config.toml
activation = "gelu"
norm = "layernorm"
norm_place = "pre"
qk_norm = false
tie_embeddings = true
beta1 = 0.95
weight_decay = 0.047
grad_clip = 0.5
schedule = "cos"
Each number is 500 + 40 x the weight over its row's rms, rounded and kept within 0 to 999. Layers, rows and columns count from 0. Numbers have three digits each. The size before them is the row's rms in percent of the matrix's.

# layer 2 attention key, 128x128, rms 0.0677, rows 77-127, columns 0-127
085:435504511509526569576531587551478543447569522483578492520540492489496433545499491529487484592468546538584556534477464519540489523588521553444452465456526484524502563479537458496479532473482499499499497505531516462509538480525501500548498469507532500493480512475489442521500411518569492443509498486490519499487453503459471503433421461525590501436411498537526470573558529508500429561512
054:508520549525504567489520520389449465535470447464528498469536484473478543497454460462446502461436512511492463455509531442535608562484404512489481454536482507458560499427390612538458471479469542527487521432511509535483517507499544464521534486536545474559478502586499517555490508451530454467514470495507516475471546525521513454519463435504551480475556529475490548514457470439490481459520
071:497482487498411549476431475464455553493492546510461556499507464528471486499559536521548529547556511522449481525482510472474541501496479540528458509501492487516546566495564460521510504500598488502598492486503482543464596481520537487451486493525568473511539491490446548510545501524467444501544588525547526450464470577538500513555400535503431492465397448477542535581480513541487450501524
070:515470601545511488492552440477473484568468442546431515522506501499548559454556461501413521448486489550419520483509434544504526529569486509476512552496441531468586473507531516529534470520484532505433473545450456548476498594444521457504518491555487521536501485534468616470529548521499536537481506535518494562455500544503503519520534498487470509517510479582503581476458482468421506458465
078:417467496475473517535526578537548505495523549486490520578488450511477463515515550537453552521581503509545565518507495449582419487535503475493478516500506484610502496555559445497578573485510518429497508495534485500470482485528503476494507445466519514441469498435422523561535542498432532467560512462495487455467476484514482578503429491513497473487438440499497506572450522421559527542477
061:476512497475530557468508559508537526519535470502605515538483462507526484438523475505582575464471564442476472506560532493479555536491526490446539476472534548505434472478535553469482525443421538506479457482482565470475569540493541529464469594497486437477456510485555483474489544502488578430427477441483487521460507532531468530520603547462478501578476484507449549488454517467456515554491
070:516485452450477471503497574526540542430523522537456573501520460430492469495468516519491544538578455565530464502503481548443414499529454530468495500586486508516467482512584527520545501501549490461528491449492413587435567488526514541526496497482603532462457553484421419492514450511513445563474532491448476450518502495563524463488490534520486545489434436506532489549501491530486514536508
079:578488497541428450420533441463476524497465500526480403456473533505508567416521465447496507456468523456369479523495405548482512517552547455511545483555494515515539427534480493576455474482456491564508554528471532501498508578494502475545480504517470537554527460500531515491465545465489540508474468514522540496563424542450539507498493466446470499521571507519498535469474462516526529459558
095:447542482487547547426525522452443486473547516506578516575544568500487487571465519514530521485446511498567477512479542457491473474499496535424500453444561522595478576515499492505492573472513501440472491428558511469447487514544486499522544488471459521477521544448458474468484429503489479464485450403455473472523498444497495475424456412582515580489500549484498461499554467472474508489511
068:505510498522469504499510515544493483458509434486479474483567453536546463534521536506548526498467545549513470533507512560479428506554511491521520470464507540503420534520542472470480494459528525469433498522515474417485569443497479528487473457497465501588464515390473439608527479485575581442432470456469556435597496522503510529501585495518517496517554566489535532468505459487515472505573
077:531465515534450472459512452482460503553414470493474440545433481530541509475569441476451508392482489469457473526543464476469558518538495412472543519545525483502507491527496527549445485501425498543499527566414498491472560574482476495481545542573444526569548439531571553485496567470500501485524491525474516504530493545451518465526553555463434453488502499502529505437462509471519518453564
068:443507474462400504503437508567443552521521511531478423503453502481477494529501541509541543559510469555482538455511440512574445566495478521569553521539514489528518512544551452505536504447584489518528528555549503471544600426471443470470528410524460521521530495458418509522516494509553471446539500526517463541540449509512554520540441440526462485513501461517555564504530456531519479479517
119:473474522471445585588449509521502529480559525431523570505568430471467453550520560526444539548503490550548574501513516495546429551525478523447427547509487453504466483523568546463564500525511494510504491476519448469465511452502492524464538458472506490500535496459414553485525460542534489484510537519486507554513450530513500509541440480485528468471387419530531532515526510434548434550515
082:507526481494470547512488473534482541459559533602479520462541498511491441514482577510497585515513471550577563502516498532580417497525516502518487517480484428491422518538524444498547483511563472491547449478563513547485523430475525450494443452448522467430485495445410424559475471471497530501514524574493434512512471536498480523498450543490507518520478443523569460602523521523500500472464
069:604481500486467507528462430522482421498507549535467574422505489461510466410473498537530517530446530530348424517536463433508511521491492492507514534507489555467428484500493473495479429510491511494504537454494473588532549499510576509498490507552568504449468508467548489567529564465534531541472548510488506462514513509514483492556504534540451401490537512488489549474454487518531546487458
102:471464506499455542584428558513506551492538538508521568506570477451435428574479546523493539598504491572512578508513535466521386536474457494435449480512490441509449493488531517463554522478557450545510458439497470496486513425542487522484516432487522491501493521478397536496534450539509473497541531526478489517513484469518491495520426504513537470508425442521536478515579513497521446508523
062:481477516552558446564499494501535480515503424533535454446478544501488487532503515506510409499467512519506526446526551562499550469436482538452512524514489515483443498453448443518453473472487564534505569474443522563554537510514485478485470484568480457514493457543598483525444522489475507530510444527553551463500545420504533459441580448511558510500616559515485553456515474516458527426465
065:482533472550519565538469607490522548479486507486549533540486497467519441533445472539484495527512486501593569464530554442517482559526449571504478480456478441586537536567523576477536498467524433478499407571458479479459483501504485511515488524483541456567546444486517460517519434463537468498500510480489505551535500495524490448501532514528469512445412435509555546491538549451483433550535
074:522518520479582490473575489469497501526423433483495472489512509540592541503535515479496522437452520446468431464564541533444506496470510437445546520516503499490513516482445567468483481551414448522467518537493529452469433561485538488505503566514468497512467485484570524480475512497407540507485489458464465543495526459499490478515612528465437502528594530543449535445477474431533566473521
071:581507450483584492470545494505534452541443465507505485486513504559536593532494487456533410440502514467441493466519523501445550462411481485517486503517473488455550537430468471442475519486527521525474499520517533553498428514513445495515446574511475465550518467593596522430495510471419475534492458495536464513529506455485568410511551507463501521524572530527477518496471515558506495449466
074:472562509536481494569498497513414537540486479536549465457457533507506492517477578520451514445573517485492480468479482559520490408464572512535537551520516486511585510474529470441542535563549583524542484487555504370540477500489489453453528483545504508493508469499464552488517522533502551465514503561506554533429435463446513462519486519466434494512435486524439475448491517463466515587472
067:521449486482501491530513449500527415509500452514423559487501469465446569511469515477460473443436549500389518454465488504526509492416441508459509499495457524437496468484470456508472469562549565588451467504472496525529469457447522456489526455462534529397511473499495528463482585452445474521489443505540508476507532470543500465540441507465536532454602506511489561511469438492497537471449
076:544479524493422546516509463536499497464528511481508534447520562504459465498559463467524517527553486524463558536483529449513465484508452464492484446531531497464441473601498470535502508404518474512488515491489497591523493495481508506523559455541505507571519506488411520585481502446553578501573491542524578421563532456544513526517415467551560497452570543497570518491513479504531438458501
087:464457480491463530545469501544505515451535519503485581509596464494455490517452526523457514546580528540569540471532492487564394462464459456477478504507437472576512521447565505516535537507589495452538512435512501500487503473535489487518529420479528529457497513548398496513518491542482505485560506540515490508484471489504501473481348484514497491521453470508553476536518498423538492563440
086:454586456511553497366519513459476475530441515527538463494436534545565529489496491492581476478478520467604418538494526463426542461505510517527461447465582566516571551499455463504453524494516482419538487497531526498542482485479470522525459533463440460506486523497541417478472513553524477539457514475529516473501554510499529506468456458536480524472493573453475465456495474580519535500503
093:549526493558496435429525453467496447514436436514470430508435513567551538423468440498523503446526515475421438518531500530458589460522478470560533502504519525478458447539465521566507472512485531503507569578477558557506494561461514487482494515543473519523459486530525538511508574430480540504493493497485520488489537496513519506473547528427450507554595566505448483472406485518479531462465
073:533504435498639511516518526529546522515463483536451504450542515559466492496477476554553441479520546504457458484510502501420433506503470526462448498497506548499533504506479524458461438467484489505457457484509519593464443465464522551499483522502501489508482509504590524535438467476509490544467564494559469514480563451496591481515598467516482526585522548491512441410573498504466510438540
059:508463492466589434462537532513502508553516452476541474461545524477464518519451504457525486456507491512393502546450473488485556468478469577508533565521509480482515506438527588516570465480525606533478527472542474506483607494518513531520538487574502488417491489515496492450501497457469437536444468540578497514524520429442515483515514587528567550490525469455498501459497442493509555451480
066:491531487506526479497441525563478552462538454547482460476484467554512455506478460519522523562509414527512500501475504515587513532537504506522492505475510495456499522508546418551573557452519479492523449504586465516478496465495469466497476489470586437427541490505484455547519431453525521507615537575460496442513420513472521470523462571492477514515403472473575508526513576534433472520487
075:514547518543585444472505509465411488558527451548491443496473478521552584481525508435463488440491515482453450471522468501451584472486516539533574470469475574429535523458460516470519463553500580523458509545513479450444540531454519474482466584473459495456512515501572552484504492525448507531424469507537526481478464549445506518442579492447472473511540549466486489426507495542467464480480
069:491507456438446450522502477491444469497544514494501592517410468494501561505475581494448512573597419469505493429497427518538473467496471469538495543505521437495573528500561515433575442548513524461532474527484500469541506512484515496495486540477562493495528475448459461475530538496505485418493504545543500483479507523471545451549495538474475434535396537526511463520503485502610518463526
072:479505472528483480561459526529515482524441517512406528504473508487470447455476477509539486589470513494535391495546497480412465516512514482536514483512474525519448517523474509497506477480498444516545515433496533453502540431495474430467533455452621514528513542547559476524465430524521469499559580539472477494459498541548480550468532487503436487522426489438479526459496458498463445612561
076:541440510473565513416515494485524514500523463440510445484490520454501532501541458545524499548488559504503507508531472501500621528549523437489516492438554511448507547472424520568446495549411516377459488585490490522517471521455483580465443540481412450517517491457589484531508473480533513531489475548474524534525532541488440518548529508466532501448542577479516501452506485510477499480510
085:566500479552575488436535465504501459482412503551506500421512514560492584494529452476615433440500551564418459548489546535438541472481473498521516519493494565441468560484417477483482504527445543520473517544522548537533475464475496528511473548483472470468472476530529489527481475548475536534516503509484527489501527467469510510499543482503503501514614586443464481510519475498485475392491
095:524514407487557450484568475470529493562450406507489406472497537525559535483534489488519443464441491448481458484502478548530555462514561456513547470542516522480525483463424476522442501532459452502546519510468560485567507545490476546532475518516490504535463473553621451481446552503469550522490474468522490442515590480497505517458573477519489522489597519470463472445441485530485499471514
071:517490532516556488476533533418482487459493483491564459464494513531487449482479458507554529512499530516538435527522535519471498501468535501414463459468496510527500451438452527549471511548460488433474528478524499545528480482518532569543501543497405407527427475465580484484483468499500542575430499444459503501504570492492438431495596440502505549472580582509516507465492472508418540441482
080:544520523528589451482547488521490404513486476468546461460534544502470472525524447441504477498463533488456492520531506489496591517478489496524451467515493541396454500456434497525445466495463482537479493510495479561561550523523503508515446531474495515526515471510540483514453488418493541527469471459532596436587519518474487503403551478495596541428585550490475486516523496517492427453549
100:559503509546493384492508461505546469491450453520418464464442469521549540457537435481482466491547506477488460452482454548517536506510519442575587547555452463465501404493446483543503465551487491539563541551489489532507500514462516497473492513502465489540481459541530537545543635461459542533506504575505518534479499537497514552480559563448475503540547520544488557443480526521515531501489
060:500472493506472476446559498531554543529506445528541506514473461501557410535515507463494515472527563561565545514456442508520435477571475555525497495530514494541538526507548457548438540475495494391437452492557500444482414473526440535488436458468454552497507531487440460523569507516538463416519494540498554527500435489450518504502411489468485466451502522487521502459598530533520475473501
075:505561490518573455534491499490475548544442500540522469570520480522528538474480521484480513426424502532570447518453534525445512497484569481467468457455473558468546498485480536466501522538486463520442496543497498434483477475513470481479467572461453475450510527489567517446517478528449446494472548468503510530428489524464453458500619527497457526585474549543541513443502494565387476504581
066:497486512556505460497493488504561473470477501417581491491464508548500568539516500523482529437572496480449533488526547480548530487464484571442482492535469489505630557487565443466493499478465546574506486569523471548538492492536465448477489522498486521511614482516472509471533470524472540478457449515563522468541496482423503509506540511483467499492531416541459513501480500565501470359527
059:483574525526543596393528445471488531519455538431537426508459534527489462488492446486560483532506509515593531540489583540469521483529522537494438465461552548447469526480467496548480456431407522466453486491549540477561489451496444523481480498532455405475468450508599486520497491474526480524513487562485514525464563527435487490555494527518477537487509505443496490491484537512485448504539
080:499484468482496467513433501492536549500499509512479526514479516467500565482443501511493461528465472481470508459507475471468541506497420515509523525521474527446580513473471526441516421571451461500461558479529462633551592528532425567500505511519542470493468526577525489414487513531445426568484443561555498505561545572513547520541463486506518497490519458480503540492531483550532423431467
069:511490461543549536465525520524510428488527483494522567441573482450471441514516457453527528448479530515475509612503446462532507549504514595442444458456475507485483545493502455509485473407520571502528516559489496613492539461537488520543455458534473502572549472455410441578500440438563504529494471440507531464544511485478478513453500516474481510465540524489534491469493522484497455446521
059:529458506480479417553442508513523472563469456534462495487408464494486552496533512421441484463561478499417549501517442521587563410492503478509506503527506468457473424466540529513479486443538558522527472472491526568546551508466527460531503489566507497499538451536437609514482564443497500503540457557541493493478478489473532456509519534442508400514515484556491557484483516536466505476461
076:524440506476544498544464473467482467470479446493455443443568514451538535535525452465500486541421455599442493463517475513535491495447420454498478513506559497483504505457514552513522492560522527553467539461541512525570599446537485541505577463549537531470448484523514462525496477410542561505535486549592504475514498496489542492468480499479557534483611431467521525540519461489543479516484
059:517512533533537513553510516497466492483487512460541466563476538443546534501502534495467433513469507438508452450549486508523557517507447494521468465544448503523488485457477510494439533495384560499470536478470528416529451540477528505433510558473439487494441486562566597445504520555510465454552424458476506564424506511516518502452524410526545496560493554493464484429449464473451542515468
067:516498573547446508480472509462429481457485567502481487531469512487530448481509483533515568476421490482551499531450502489551591505510523518583569491461566469455434481491511545415488518474501482539505540459593528398510572499515524467450477496498552516473516492504496426537550457542498522522508455501471479544473539557501495522547440504500533495395504442516519501600451527528470510546463
067:525449491473526507541478513504536423540534447498551534497511494449505439556544403530594457601546503578523476448499531522519534520498479513435502515527520448457498465459497479488501441472459490505468472509402505581510564441483473483432508504539514453493545482475489475547482496473492532436501512564494526528521555448484470535542591543490498500476504537493476465468476502520566513366505
070:530440527492422511520478509426505552504476480516457625549440533453538451498462480535515549560460484500476486514515541454518446562540483537454451504544515435495539479528494523520497507459564462516528446500439490595494519434480557538560537452466582523530498461498410539546550443492510534467499516502504455481470502480596481499566499542489464476510429428523521483490510491482486492455554
074:480456509478555548471536524499430505442529469539504532444520464553498455526489566497585451587571542554551476505458551516536461428437486517440446479444491455508454569460520422501519540491555511459482497469579506502481516423524511485533499492459487450512517544459459470516499434540535521495559542454523483485449526437512528509515438487534526518505492496541512434596583466501497488522448